{
  "n_layer": 10,
  "d_model": 160,
  "n_head": 2,
  "n_kv_head": 2,
  "head_dim": 64,
  "d_mlp": 320,
  "vocab_size": 8192,
  "activation": "swiglu",
  "norm": "rmsnorm",
  "norm_place": "pre",
  "norm_eps": 1e-06,
  "positions": "rope",
  "rope_base": 5150.0,
  "rope_fraction": 0.5,
  "qk_norm": false,
  "attn_scale": 0.125,
  "bias": "none",
  "tie_embeddings": false,
  "parallel_block": false,
  "init": "normal",
  "init_std_qkv": 0.0267,
  "init_std_o": 0.0,
  "init_std_up": 0.0267,
  "init_std_down": 0.0,
  "optimizer": "adamw",
  "lr": 0.00191,
  "lr_mult_up": 0.742,
  "beta1": 0.9,
  "beta2": 0.99,
  "lr_head": 0.0135,
  "grad_clip": 0.5,
  "warmup_steps": 544,
  "schedule": "wsd",
  "decay_fraction": 1.0,
  "decay_shape": "cos",
  "final_lr_fraction": 0.0,
  "batch_tokens": 32768,
  "seq_len": 768,
  "doc_mask": true,
  "train_tokens": 252300000,
  "steps": 7700,
  "dataset": "wikipedia_en"
}
Each number is 128 + 32 x the weight over its row's rms, rounded and kept within 0 to 255. Layers, rows and columns count from 0. The size above them is the row's rms in percent of the matrix's.

# layer 6 attention value, 128x160, rms 0.0566, rows 71-92, columns 0-159
size [119 112  95  99 101 105  88 106  95  87  86  93 119 101 103  99  90 105 113  93  90  88]
[[183  85 130 101 160 105 101  79 110 147  97  86 158 113  65 145 157 116 138 162  87 139 120  93 147 137 155  94 137 182 142 134 122 134 188  86 198 129  84 103 154 120 144 158  50 144  94 148 127 121  41 135  63 172 126 117 153 123 101 157 107 132 118 134 155 106 153 155  90 120  66 106 132 123 160 136 122 154 195 144 102 114 136 119 109 167 232 198 137 102 169 228 179 103 120 138 109 146 147 141 185 164  87 183 136  97 130 125 109 128 118 125 107  66  98  89 179 160 112 124  95 132 119 163 155 158 118 160 155  93 119 109  94 111 147 120 141 147 145  99 141 172 130  88 174 144 147  96 116 158 121 108 128 112 155 137 120 135  95 117]
 [122  84 153  97 111 136 138 135 140 138  39 110 100 128 123 128 135  86 184 120 135 116 180 134 151 169 168  70 167 151 102 130 134 184 147 118 116 121 219 131 112  89 127 136 140  64 188 143 131 110 101 120 127 130 182 151 105 102 137 108 144 146 119 189 197 134 103  70 111 112 116  96 121 112 175 134  87 191  90 116 167 179 117 122 107 167 133  75 157 153 151 118  46  68 131 110 112  84 157 121  99 147 125 170 113 114 116  45 148 159 116 121 123 101 153  91  94 122  66  89 138 166 124 103 162 134 124 129 119 127 124 153  68 151 132 120 139  82 115 175 181 120  98 151 146  80 104 182 124  76 108 104  95  98 116 119 170 102  86 139]
 [164 113 169 115 170 116 104  90 137 157 116  54 167 118 145 100 155 116 127  93 128 160  59 148 140 161 118 161 168  31 140 159  90  72 167 128 156 116 122 134 128  76 154 148  48 145 117 141 108  99 170 134 105 150 114 110 112 112 118 128 122  90 121  45 110 125  96 151 101 147 108  74 122 138 129 137 146  87  77 147 132 148  74 102 167 154 102  67 113 144 129 140 161 143 121  90  97 135 101 134  84 196  90 134 131 101 245 140 153 133 150 115  89 115 126  65 129 156  48 118 133 134 150 142 159 160  83 142 153 139 122 128 121 115 121 163  86  76 128 113  78 118 153  89 141 100 125 143 143 139  66 104 111  99 178 156 100 117 129 161]
 [136 126 115 135 142 174 116  93 158 163  82  84  97 177 153 161  88 138 147  73 137 159 143 163 165 192 191 146  64  96  59 124 119 153 124 100 129  91  83 143 144  94 170 105  87 108 121 145 123 114 151 165 146 113 124 166 150 102  94 142 133 153 136 137 184 107 157  67 106 170 122 114 155 131 141 129 122 179 127 146 145 148  93 142  14 175  99 132 108 134  97 182 157 111 106 110 139 172  93 108 122 106  94 116 148 137 121 148 116 143 167 151 130 207  92  76  44 125 135 189 156 155 152 168 180 127 146 124 134  79 129 149 117 130 170 154 143 109 138  70 108 130 190 113 136 123 100 168 135 195 132 116  84 139 129 101 171  90 124 108]
 [150  83  56 161 130  98 139 128 134 124 134 130 104  95 136 167 151 100 133 167 173 103 133 190  74 124  61 163 135  10 191 178  70 109  99 122 137 117 124 126 103 167 106 151 142  82 124  79  89 171 116 150 148  64 100 150 138 123 124 122  86 166 113 159 153 159  99 132 193 166 188 151 138 139 133 114 123 122  95 139 137 125 154 158 180  96  86  98  83 187  76  77 180 178 146 119 166 116 133 114 106  80 108 101  94 170 125 170 120 119 132 123 113 145 118 207 127 111 140 120 110  79 125 136 155 131 135 136 154 120 141 117 162 161  78 123 141  87 203 130 120 173 132 145 105 131 144 115 165 170 116 134 151 130 118 133 124 189 120 156]
 [129 138 124 128 161 159 122  92  70 128 137 199 147  70 100 141 135 125 131 147 141 158 129 139 123 159  88 156  98 144 164 131  70 155  71 115 108 111  86 141 160 127  89 113  37 144  70  99 122 139  99 131 129 193 110 140  66 163 106 141 128  79 105  85 197 142  86 137 100 141 111  75 153 124 110 135 188  93 116  95 113 119 173 103 109  97  83  74 141 138 126 172  40 132 147 119 114  89 121 159 135 114 103 193 130 166 163  85 139  66 190 153 100 134  59 106 164 162  81 128  95 115 169  94  99 119 103 133 139 145 121 114 159 120 149 165 161 116 165  97 129 115 109 109 119 112 106  84 155 114 127 120 114  76  90 113  57 140 126 169]
 [ 53 153  93 104 135 172 117  44 153  93  96 106  90 182 134 107 115 134 170 165  96 193 118 133 154  87  77 106 130  90  96 171 152 121  46 130  99 116 107 123 113 245  73 180 184 128 121 142 122 133 128 107  81  99  94  75 139 121 116 135  95 149 142 180 108  89 161 119 152 133 100 178 110 110 115 144 152 111 197 103 112 141 131 102 123 127 152 125 136 142 155 108 104 126 149 142 127 140 149 176 118 147 111 124 156 106 158  81 132 141 123 135 146  82 107 163 145 106  66 150  98 136 102 136 180 153 127  44 101 168 116 158 162 132 162 142 133 141  92 175 147 115 112 148 127 164 144 112  88 168 129  95 122 111 157 157 209 136 107 168]
 [136  50 106 112 115 103 131 121 111 164 114 165 111 149 130  84 133 115 165 167 151 166 159 171  81 127 150 150 167 212 249 142  63 147 132 180 115 118 118 130 105  90  85 113 122 108 159 138 148 175 154 102 146 107 107 148 102 146 157  88 100 130 136 102 166 157 149 109 143 122 155 112 126 121 101 137 113  89 125 134  88 141 131 112  81 126  72 162 145 123 125 165 136  94 124  97 169 104 121 167 130 104 139 133 119 135  69 186 102 106  72 179 144 201  85 125  88 141 170 159 142 159 106  71 111 167 152 119 102 130 143 114  96 118 164 141  86 162 167 112  85 127 123 131  90  95  75 144 130 132  17 139 123 108  72 100  89 144  98 120]
 [145 154 104 120 136 128 177 126 164  67  30  94 121 107  76 132 140 163 160 172  59 168 106 144 110 155 186 139 145 115 159 141 117 152  89 135 187 127 131 167  86 137 107 123  96 123 129 171  90 112 125 150 117 143  96 157 140 113 106 134  91 126 140 115 198  57  88  75  90 137 122 186 105 115 166 109 176 158 152 155  91  92 157 119 139 195 166 107 114 123 163 198 125  61 117 123 105  76 131 105 138 138 152 140 123  85 122 116 173 137 175 131 139  98 134  50 137 155 159 163 123 129 102 171 119 122  92 129 165 108 131 201 113  81 136 152 170 132 155 166 103 136 129 135 135 153 154 125 128 164  44 106  92 103 150 122 160  82 100 120]
 [119 156 128 163  82  87 182  93 148  97 185 107 103 139 137 119 133 120 163  94 130 125 100 146  74  75 125 118 169 140 104 136  84 120  56  64 125  93 172 135  90 175 162 120 219  99 145 113 128 190 157 163 152  86 105 115 109 106 118  90  92 154 116 159 232 168 134 135 137 126 129 151  98 112 193 147 118 133 153 109 116 136 158 146 151 158 141 128  89 131 111 122 161 167 109 149 141 147 104 123 102  21 118 111 152 189 119 152 122 153 164 213 183 134  98 166  99 106 192 148  97 103 131 151 134 159 130 141 129  90 158 126 115 131 124 113  69  96 158 144 122 126 181 111 176 138 140 136 120 123 184 131 173 117 133 128 164 137 158 120]
 [133  62 124 156 122 112 147 124 122 125 162 161 139  60  90  84 140 155 146 116  97 126 158 159 168 144  81 150 193  92 225  93 152 161 139 178 119 112  47 124 149 113 117 101 180 137 151 161 157 135 124 185 117  92  86 128 160 137 139  96 135 149  90  45 122 153  26 207 133  90 134 197 130 116 109 132 135 164 133 165 131 128 121 106  51  93 159 122 113 179 119 167 149 172 133 135 138 136 178 164 159 191 125 124 119  77 127 172 113 158 115 169  99 105 133  91 121 104 145  84 105 135  92 134 157 126 117 117  63 125 124 134 146 142 123 123 112  95 175 161 119 138 115 168 101 139 116 137 128 138 147 118 114 136  80 113  80  99 151 142]
 [ 76  76 103 165 157  94 138  76  70 103  48 142 138 145 181 131  83 122 127  89 142 118 147 136 141 159 107 151 124  93 211 141 185 147 142  88  71 130 127 143 139 111 123 102 159 135 153 121 139 174 138 148  89 173 133 125 154 153 156 162 149 117 149 174 105 159 185  95 170 130 119 139 109 145  94 125 143 165 114 181 127 110  60  82 114 169  94 131  84  67 122 116 159 169 113 110 152  63 109 123 147 151 148 178 112 137  70 152  97 120 156 159 135 173 108 176 120 101 141 159 176 120 144 138  77 121 117 128 138 114 138 119 188 173 160 143 191 132 122  86 114 207  67  88 146 119 113 131 114 161 161 109 121 112  97 127  60 102  93 167]
 [ 71 129 128  78 162 149 147 134 128 127 164  83 138  86  95 125  69 143 152 109 101 137 124 129 122  91 131 139 132 138  93 138 133 130 104 115 111 169 103 142 135 115 150 134 116 134 124 105 106  82 176 129 154 167  90  67 125  88 129 131 114  67 179  45 150 106 104 113 134 145 133 117 110 106 112 210 136 184 144  66 101 137  97 137 160 104 137  63 138 139 178 148 128  39  89 163 108 120  93  60 105 162 100 103 137 116 131  78 160 173 126 152 153 109 173  66 146 135 135  80 140 128  53 143   4  96 101 160  89 152 138 110 136 120 128 164  74 123 115 140 138 176 135 170 170 129 138 134 138 102 146 129 145 160 134  84 144  95 170 115]
 [181 154 163  65 124 123 114 116  86 120  79 122  60 165 116 116  47 122 116 155 129 163 144 208  96 148 121 114  78 133 141 165 135 115 149 106 126 127 171 122  89 109  87 100 141 134 166 100 109 129 133  71 164 195 176 129 145 115 161 203 155 164 107 148 130 128  99 104  92 123 101  47  76 142  95 163 102 198 121 191 123 157 136 154 144 154 100 169 167 106 102 128  81 156 115 142 128 116 118 102 172 173 174 155 130 101 159  76 163 150 101 111 143  77  95 151 168 140  89 122 122 102 141 187  96  80 127 151 157 143 130 110 162 147 138 156 175 111  97 105 186 111 131 129 109  50 117 145 142  97 110 148 113 121  84  84 117 136 139 112]
 [ 99 138 157 129 112 135 156  82 113 162 164 157 126 145  95  96  52 110 137 174 105 137 133 171 112 132 103  74  95 102 144 178 131 130  63 110 195  83 109 128 109 146 122 201 119 153 149 162 104 132 104 100 150 179 113 149  83 125 127 108 161 165 141 108 123 132 112 130 125 131 124 102 131 146 128 147 222 128 139 119 200 137 124 109 197 100  57 126 157 134 179  98 137 135 150 112  90 104 157  91  64 122  91 178 118  93 153 105 179 134 153 151 130 169  61 129 119 146  77 126 139  89 114 146 122  20 100  54 152 133 120 169 123 121 120 153 152 123 145 150 139 105 142 169 100  75 111 167 104 149 161  94 119  69 119  99 162  96 132 138]
 [122 140 148  89 115 155 180 106 137 138 182 136  66 102 105 147 126 150  93 154 123 102 168 182 121  75 143  71 137 127 129 138  95 189  78  92 137  75 141 137  91 190  86 115 114 119 112  88 117 155 127 123 192 129  81 163  86 148 122  78 119 100 118 164 117 139  81 154  80  98 172 161 118  92  97  87 153 116 121  92 134 185 103 133 166 125 143 121 106  65 174 112 111 162 131 135 155 112 114 123 123 150 106 146 171  96  64 107 139 136 143 165 132  66  86 177 148 110 150 102 113 103  96 122  93 175 148 128 109 136 132 138 120 104 100 118 120 131  93 194 167 119 175 127 121 103 132  88 133   2 195 134  94 118 102 139 102 116 170 182]
 [ 59 138 224  75 172 116 110 106 120 138 181 102 113  96 144 132 149 139 112 157 106 112 139 166 139 117 125 122 180 115  97 136 108 126  56 130  79 107  89 120 160 203 120 184 132 111 139 118 173 142 130 120 145 143 102  86 126 110  71 125  86 156 144 140 119 147 133 136 134 132 107 143 146 131 109 199 136 123 167  46 149 133 108 101 147  88 146  99 165 134 127  79  92  87 130 147 135 151 148 140 100 112  86 130 183 113  94 152 145  87 130 209 134  98  98 120 113 178 147  63  92  72  98 137  82  87 142 107 119 134 140 182 152 105 107 110 103 109 149 134 174 103 135  96 116 116 106 157 103 187 125 125 157 151 123 145 140 102 209 225]
 [ 84 103  85 160 140 158 146 126 163 117 163 114 203 157  96 107  90 155 119  70  90  90 151 178 147 123 133 135  82  89  89 128 131 162  92  89 143 148 142 150 179 160 133 118 201 121  90 143 178 141 181 163 122 100  90 133 115 137  93 175 150 174 112 126 148 107  97 119 100 152 123 174 151 104 149 118 157 117  81 177 165  27 127 146 109 150 104 180 143  84 109 156 174 136 127 125 112 133 117 103 170 148 166 138 139 146  79 172 167 169 179 134 171 146 138 117 122 109 151 149 115 114  78 144 115  31 145 173 133 117 127 150 170  69 130 156 191 122 126 154 114 186 164 133 132 137 122 113  91 157 121  96 111 153  90 142 184  67 135 122]
 [146 228 170 118  84 212 174 118 188 200 106 132 114 145 107 199 189  76 109  93  89 143  83  91 170 128 132  80  83  86  95 109 112 117 150 138 147  92 198 127 164 105 157 117 158 104 132 164 133 141 129 121 127 111 139 150 132 129 118 103 137 120 116  85 138 118  97 156 121 103 129 134 159 132 155  71 100 117  96 138 163 127 108 184 130 155 183 206 132 131 160 115 139 174 135 143 158 179 146 128  99 129 143  79 126 163 154 175 104 102 114 110 128  95 128 141 110 102 132 103 160 122  85 129 191 130  97 126 142 154 131 108  97 107 150  99  47 106 132 201 120  89 176 106 115 169 110 138  75  93 155  97 157 143 147 139 163 107 167 126]
 [100 117 132 189 178 108 123 124 133  31 194 157  94 130 190  76 175 156 142 117 143  98  98 163 110 126 128  97 190 171 148 132  93  76 126  77 157 120 116 122 172 136 161 183  82 122 153 126 105 128 114 103 145  87 123 166 171 107 127  92 152 167 159  84  91 122 140 138 160 153 149 128 165  79 132 166 126 123 137 163 155 138  86 137 145 156 113 122 142 125 140  98 181 180 125 172 163 120  55 141 113  97 133 192 124 115 154 187 179 103  87 103 188 149 148 163 116  98  77  93 169 117 129 144 169 175 157 157 145 186 126  86 135 157 132  88  80 142 135 157 109 101 160 115 152 154 120 146 128 174 168  92  75  99 137 105 108 157 104 105]
 [106 142 184 141 137 135 130 131 126 168 113 133  67 128 155 141 151  97 137 135 135  77 134 141 107  50 116  82 149 136 142 174 111 175 153 146 155 128 118 126 124 213  96 125  85 169 159 110 166 156 107  85 132 109 105 136 159 157  86  91 125 116 147  75 167 153 147 108  78 130 121 165 124 121 130 144 184 167 158 113 180  64 119 138 113 104 142 126 147  79 159 131 115 101 130 141 151 154  69 162 153 111 147  94 161 114 130 134 145 135 185 179 109 173 159 145  71 115  80 110 139 118 166 143 229 153 147 135  49 111 127  90 105 170 115 157  82 122 143 194 112  95 114  55 123  91  37 150 111 170 131 144 162 137  82 131 119 133 119 162]
 [156  96 114 127 152 124 159  70 146 159  97 121 112 159 155 177 112  69 116 124 116 139 132 120 130  89 126 187 152 158  89 130 115  99 118 190  93 145 105 151 174 124 132 141  97 130 111 139  44 122 192 142 123 140 119 159  37 111  74  99 131 115 167 145 155  88 161 165 144 165 135 166 142 124  71 123 118  87 165 173 114 131 102 123  67  46 102 149 157 118 127  65 147  74 145 167 130 145 172 115 130 146 136 114 136 110 101 237 140 172 130  68 158 137 173 134  89 108 145  85 121 147 111 117 182 111 171 146 124 145 117 120 124 149 125 101 135 137 126 163 130 218 147 152 164 141 123 101  96 162 173 122 120 144  82 175 137  88 121 104]]
# layer 6 attention output (transposed), 128x160, rms 0.0488, rows 71-91, columns 0-159
size [142 119  99 102 111 110  91  98 107  80  76  94 127  96 107 105  92 103 116  97  93]
[[122 179  93 119 132 101 137 128 177 154 117 136  82 119 157 100  82 127  83 116 153 148 126 123  96  70 124 164  86 105 109 124 106 136 145 154 146 164 155 100 112 107 156 165 105 180 107 117 144 227 128 184  98  95 169  96 163 115 131 169 117 131 103 115 131 150 118 168 158 187 154 129  77 156 162 132 134 111 154 150 145 134 109 146 143 110 136 133 111 169 199 143 106 174 185 116  37 150 148 110  34 110 126 103 133 148 102 126  82 115 142 142 137 166  89 167  92 119 134 133 111 100 200 122 104 136 171 140 109 108  70 122  91 153  69  78 153 120 158 167 123 198 100 131 103  98 133 145 185 122 137 202 164 130  92 111  90 133 120 180]
 [132 100 167 161 147 131  92 180 131 120 154 157 170  98 138 151  82 107 122 141  79  99 132 103 122 112  65 125 140 137 170 144 143 143 131 156 139 128  73 122 146  75 134 103 160 193  54 133  91 163 100  95 179 130  76 102  78 119  62 143 164 122 165 104  62  93  71  95 153 136 152 150 136 101  80  82 128 119 126 111  75  99 126 173 150 111 101  99 155  72  61 115 173 215 136 187 130 137 114 121 216 139 136 134 168 144  95 170 102  99 108 153 146  72 156 168 149 183 171 146 105 122 130 122  94 119 116 124 101  93 161 156  93 153 144 176 110 151 121 131  90 181 169 129 175 133 164 132 136 120 132 126 162 152 129 151 127 123  96 126]
 [ 64 137  59 191 107 109 130 129 151 118 139 117 136  86 123 184 137 135 120 115  92 185 160  92  94 133 165 103 111 125 132 115 179 159 166 127 109 136 113 152 132 136  88 128 130 106 122  52 162 122 117 185  66 126 141 150 143 104 139 156 109 120  75 137 132  69 132 116 106 141 146 163 128 168 159 119 119 186 114 149  73 156 167 168 125 164 157 144  43 170 153 132 130  74 138 123 156 124 141 150 141 123 136 109 156  99  91  99  94  71 132 128 213  99 132 125  63 120 169 126 205 101 116 135 130  83 139 131 151  50  77 127 109 141  51 104 125 128 138 106 107 146 122 184 108  77 124 101 144 115 172 182 119 130  71 132 160  87 138  90]
 [115 162 127 160 175  94  87 109 168  93 122 144 145 142 140  89 122 104 130 132  94 120 120 135  82 114 125 159 142 119 139 151 147 130 173 159 150 151  89 104  88 121 127 148 110 217 107 109 197 141 132  96  66 105  44 141 116 152 173 172 155  97  93 133 100  69 102  99  87 115 152 147 142 139 156  98 129 144 140 152 101 170 100  74 136 149 117 147 151 118 175 134 132 123 196 148 123  77 208 208 146 117 171 121 185 133 127  69 175 100 131 170 149 139 131 149 161 199 137  77 120 119 131 116  86 134 126  86 123 161 112  78 168 186 138 127  91 119 139 138 136 143 118 130 169 131 156  68  95 121  91 163 208 129 119 148 187 114 113 130]
 [137 119 143 137  93 171 161 125  71 111 127 117 117 172  99 122  84 131  97 147 134 158 103  50 202 143 107 158 145 153  89 100 131 130 126 164  90 159  90 146 133 127 182 152 175 117  93 100 130  78 113 112 138 122  52 128  90  98 193 128 148 133 166 181  86 160 128 109 141 153 153 113 118 149 154 125 143 111 116 133 133 138  84  89  96  75 147 119 134 133 117 128 146 119 194 118 178  67  86 136  96 133 153 145  98  92 174  96 125 127  88 105 130 153 135  61 161 178  92 138 169 141 141  81 145 144 150 116 161 166 115 127 147 129 112 147 116 135  31 178 208  57 131  96 127 122  67  95 109 144 139 105  83 101 147 130  70 123 193 142]
 [155 125 128 151 136  79 225 156  88 155 112  86 107 115 179 139  80  84 132 135 152 154 110 100  98 131 117 106 118 137  92 139 178 157 191  82 135 126  93 158  79  94 143  89 119 105  89 100 108 103 154 163 126  88 180 109 142 125 158 146  69 156 151 140  57 146 157 155 128  84 133 144 103 175 165 166  73 113 117 117 135 147 100 126 143 195 119 139 149 173 108 146 171 154 225 114  95 157 126 100 127 102 173 105  99 165  90 164 108 137 115 118 179 140 175 137 109 193 130  92 134 125 127 107 128 140 168 109 117 122 215 107 131 149  69  97  63  89  81 165 119  92 153 156 128 124 124 147 102 135 129 117 191 145 160 109 165 127 148 119]
 [ 98 204 163  70  92 179 112 151 148 142 144 139 133  89 133 132 163 102 116 117 175 131 178 165 129 163 147 162 109 120 145 142  78  75 106 158 192  86 108 167 157 133 126 150 132 195 113 162 128 142 160 181 137 123 152 152 158  79 125 129 109 105 127 108 135 113 110 130 152 125 104 115 189 136  62 144 107 100 127 138 165  72 148 151  67  70 146  95 145 146 148 151 125  96  42  83 105 128 115  82 105  80  88 164 100 101 175 180 159 126 112 157 100 107 135 149 100 109 188 139  96  90 172 131  63  76 116 177 167  88 142  89 124 104 130 118 154 147 136  87  93  89 102 134 110 146  51 131 156 136 146 116 127 144 112 106 149 198 154 113]
 [149 111 105 204 102 121 120 148 121  89 139 105 113  99 151 145  88 112 113 180 138 114 109 166 114 142 121 118 107  98  53  87 129 129  93  75 146 164 122  73 109 190 146 101  65 167 102 170 111 124 123  50 182 147 118 121 122 177 146 137 138 129 221 157  79 127 163 131 101  67 134 148 105 156 137 131 139 141  83  97 151 127  89  93 153 153 146 114 129 148  90 107 136 133 128 145 120 125 139 173 157 125 145 115 107 155 182 146 156 155 191 162 124 144 159 102 174 162  57 144  59 109  86 133  85 139 116  91 167 128 193 170  97 189 115 143 101  73 170 176 163 118 143 120 141 120 142  94  95 107 108 131 153 146 152 153  95  60 152 151]
 [121 167 129 154 151 128  85 150 159 147 144  90 167 137 181 127 117  82 110  77 159 157 163 105 151 113  82 157  61 142 118 144 147 136 147 106 131 161  98 131 147 104 143 135  96 199  89  97 136 192 134 118  73  99 172 115 123 135 171 159 155 137 140  98  79 119 176 121 110 149 124 105 132 131 143 150  74 104 161 164 101 143 125 157 138 145  96 159  99 130 144 160 166 210 126 128 115 179 178 167  91  97 123 135 139 173 104  98 106  87 154 186 136 131 123 160 129  89 155  88 173  61 141 122 113 162 111 120 122 158  41  30 130 194  94 102 114 148 148 136 103 175  71 161 113  71 133  86 132 128 139 133 164 177 123 121  78 126 152  91]
 [198  75 138 141 174 151 121 129 103 102 115 126  98 170 119 115 136 106 153 126 185 154 112 154 130 138  93 168 140  95 132 102 155  88 142 141 118 185  65  93 140 123 147 164 127 216  29 137  76 124 124 100 166 104 159 136 120  85 192 155 171  97 133 125  62 141 148  75 124  95 142 138 156 114  79 139 122 136 151 202 149  91 110  86  97  92  89 110 116 153 131 129 133 160 154 121  84  46  92 168 110 107 158 122 102 117  90  82  88 110 124  73  62 189 146  96 160 135 169 112 143 123 131  69 138 168 150 152 116 154 108 128 148 138 126 138 118 170 139 157 178  91  89 115  94 149  98 133 131 149 103  61 111 135 136 146 128 142 156 115]
 [ 83 120 104  73 105 148 119 116 120 161 124 108 104 162  95 151 106 148 107 179 167 165  93 117  60  86 146 102  94 167 144 126  96 108 107 145  92 102 156  90 118 158 137 126 132 171  94 130 154 123 163 126 132 162 192 109 117 106 116 148 145  87 152 217 126  93 139 127 107 162 150 125 181 144 108 147 191  62 131 116 194 158 161 104  94 167 164 147  59  88 147 121  97 126 119 107 179 153 138 167 159  88 128 182  70 159 158  80 123 132 113 143 104  80  91 143 196 116  77 158 126 124 136 138 127 139 100 146 154  84 209 128 102 113  98 157 122 102  64 165 111 136  70 113  96 121 125 103 150 140 130 205 129  64 123 143  98 148 112 130]
 [137 225 147 113 110  92 150 164 140  94 176 142 135 133  90 125 110 158 123 137  84  92 114 121 131 122 163 118 129 131 112  94 132 106  94 141 113 136 159 141  89 116 129 111  96  97 118  98 122  81 138  56 152 108 151 165 128 120  75 100 124 141 136 158 195 114 101 124 173 140  61 111 146 102 152 109 118  66 127 114 159 179 125  86 160  78  95 165 226 165 130 108 105 119 198 147 185 137 143 122 137 152  96  89 151 113 173  96 111 162  91 162 112 134 166  71 176 172 165 110 167 162 131  66 126 186 165  85 131 134 136 135  58 131 114 101  91 135 144 222 148 126  91 155 125 124 140 154 169 121 114 120 171 151 160 159 174 120 141 132]
 [144 129 111 111 125 138 112 137 110 143  80 103 125 116 107 117 203 144 110  98 100 159 160 113 164 154 149 138 102 133 161 201 141 155 121  84 153  82 164  77 153 129 136  83 120 152 152 134 123 141 129 151  84 129 188 183 133 119 129 111  86  70 111 134  64 180 147  60 146  98  94 132 160 147 162 121 137 104  60 134 159 125 155 128 108 118 147 141 145 142  88 149 116 167 195 133  98 185 175 194 125  62 104 122 122 117  97 182  56  77  93  52 143  74 112 166 103 104 134 111 117 122 171 130 140 104 128 126 180 109  96 117 143 132 122 167 205 143 108 137  94 133 101 111 117  93  74  85 117 123 135  31 124 144 122 110 134 122 102  92]
 [125 158 195 208 107 168 148 154 117  84 108 123 226  78 175 155 127 133 104 135  94 142 135  77 162 153 105  96 103 138  94 125 153  87 152 111 154 100 108 162 163 180 105 145 135 122 178 141 116 148  97 121 115 103 144 142  82 185 130  94 103 162  99  77 105 134 149 121 140 118 102 133 132  54 170  68 168 124  61  82 107 147 146 126 175 101 104 120 115 121 137 159 109 113 119 123 103  93 141 123  89  72  81 156 178 129  54 141 127 135 137 167 140 171 122 139 102 175 144 151 114 151 172  73 189 109 132 111 134 125  69 127 142 113 112  91  96 141 131 146 149 179 146 144 187 161 153  88 133 140  95 105 165 182 183 177 138 148 113 112]
 [126 162 118 126 108 123 129 196 118 136 142 118 102 107 152 138 165 138 102  93 151 153 165 116 153 107  68 129 101 122 162 143 183  78 149  81  74 115 121 115 146 131  48 106 131 109 145  88 115 124 154 208 100  89 128 146 136 127 109 166  53 140 133 161  70  94 141 158 123 124  73 135 166 159 125 145  40 137 119 107  61 127 162 132 137 132 136  99 135 129 119 179 129 153 153 119 191 112 129 122 176 118  98 120 125 132  76 191 100 134  88 127 119 100 212  73 171 170 129 128 148 102 167 114 131 124  91 163 150  79  23  66 149 154 108 110 118 142 121 114 114 139 113 132 144 135 118  53 106 105 131 102 165 182 131 107 147 171 146 121]
 [137  97 129 130 130 195 108 177 111 134  76  65 149 130 164 138 134 114 147 123 156 126  97 117 134 164  44 148 106 134 155  78 159 106 128  98  83 112 142 122 133  92 105 156 105 120 106 167  20  64 139 166 113 122 215 148  92 102 152 129 123 179 152  72 106 146 140 144 130 145  96  90 127 146  85 132 109  53 124 117 113  89 174  86 128 108  93 131 119 157  79 146 123 128 131 121 104 131 117 135 173  85 131 123  69 156 150 140 129 183 114 120  96  63 159 105 169 120 108 180 133 116 161  93 151 163 112 153 162 149 107 167 109 120 177 139 164 122 113 107 127 108 126 119 117 150  96 177 117 201 100  30 163 122 158 127 105 154 131  80]
 [134 167 167 119  93 152 164 148  76 159 102 199  94 116 123 117 187 133 123 107 169 168 122 156 137 121  76 127 130 135 166 151 129 113 171  83 121  94 177  96 106  93 161 135 130 156  93 159  63  46 151 165 110 134 202 134 113 157 143 144 105  53 192 114 114 163 145 164 157  87 101  89 140 153  99 138 123 138 107  98 145  72 188 164 120 105 158 130 114 175 164 173 113 180 152 173  99 123 133 108 143 123 156 138 100 130 149 123 109 121 107  71 118 145 144 123 124 132 140 182 129 121 210 145 152  61 125 169 134  81 147  73 127  96 150 147 145 128 102  86 107 108  85 105 149 160  82  67 141  91 131  74 139 100 135  71 145 102 122 119]
 [117 194  92 117 186 143 118 110 106 111 108 113  99 156 188 119 132 155 130 120 154  87 122 102 139 130 107 127 131 146 170 142 162  71 135 102 118 137 107  97 105  79 171 145  76 230 178 123 136 157 117  96  93 144 141 156 149 167 157 123 134 116 124 124 107 104 121  98 106  88 111 112 129 100 170 169 119  86 160 151 121 187 133  38 136 172 154 113 141 100 147 164 120 196 160 139 104 114 183 172 117 116 139 111 106 106 147  94  89 151 123 162  91 127 131 132 137 162  79 107 186 158 168 124 114 206 127  95 127 177  71  49 143 132  93  99  79 149 103 178 160  73  51  94 137 122 155 139 138 148 171 114 134  89 152 125 124 165 159 116]
 [121  56 125  94 105 113  58 114 148 142 169 178 113 131 117 121 128 192 143 153 142 118 145  87 102 131 147 121 172 133 154  75 122  59 145 162 112 126 106 110 127 161  95 176 139  96 197 130 108 104  95 187 132 107  81 122 104 119 173 141 146 132 108 186 121  96 116 144 131 186 121 161 146 135 100 128 163 187 191 157 101 117 146 118 140 127 109  82 109 110 140 119  87  96  59 149 106 121 133 151 145 177 121 166 108 121 144  78 176 178  83 141 133 122 129 117 189 131 100 105 137 140  88 132  88 124  97 176  99  88 154 155 142 118 152  94 152 162 129   0 146 147 145 160 138 120 156 160 178 128 129 161  90  74 103 154  78 128  75 135]
 [123 127 184 146  95  98 118 121  98 127  90 133  91 131 141 170 163 189 122 122 157 138 114  72 106 131 123 131 118 110 121  90 157  95  79 112  78 129 175  76 121 132 105 161 153 158  17 142 135 104 134 118 142 124  78 146  99 109 106 155 136 172  69 157 191 116 110 114  99  92  95 148 106 160 122 143 142 153 128 144 106  48 110  98 160  71 135 111 136 174 160 141 101 173  94  92 150 102 148 119 113 112 110 113  57 132 183 106 133 146 134 108 170  88 123 108 116  72 145 153 111 129  64 119 133  99  86 119  73  91  80 182 142 130 116 158 174 172 172 133 142  85 123  52 153 102 176 130 217 107 128 120 127 128 128 125 123 162 154 176]
 [119 147 138 102 123 118 147 155  85  89 107 192 132 171 120 111  95 117 137  97 151 131 104 161 136 195 113 147  87 128 145  88 134 130 100  73  81 105 155 144  87  59 143 137 123 159  64 168  85  91 155 190 114 129 186 103 121 108 140 176 188 137 131  98 107 110 104 221 116 125 143 125 192 144 114 145 159 173 115 117  77 158  97  68  96 147 144 154 127 194 140 122 120 176 119 157  92 131 174 115 146  79 131 152 110 166 141 143 111 149  93 107 147 136 155 135 169 117 115 166 127 161 111 114  81 109 145 194 104  99 108 171 111 158 168 105  96 118 118  54 155  71 155  91 126 151 151 140 132  42  79 156 124 123 116 136 180 100 142 153]]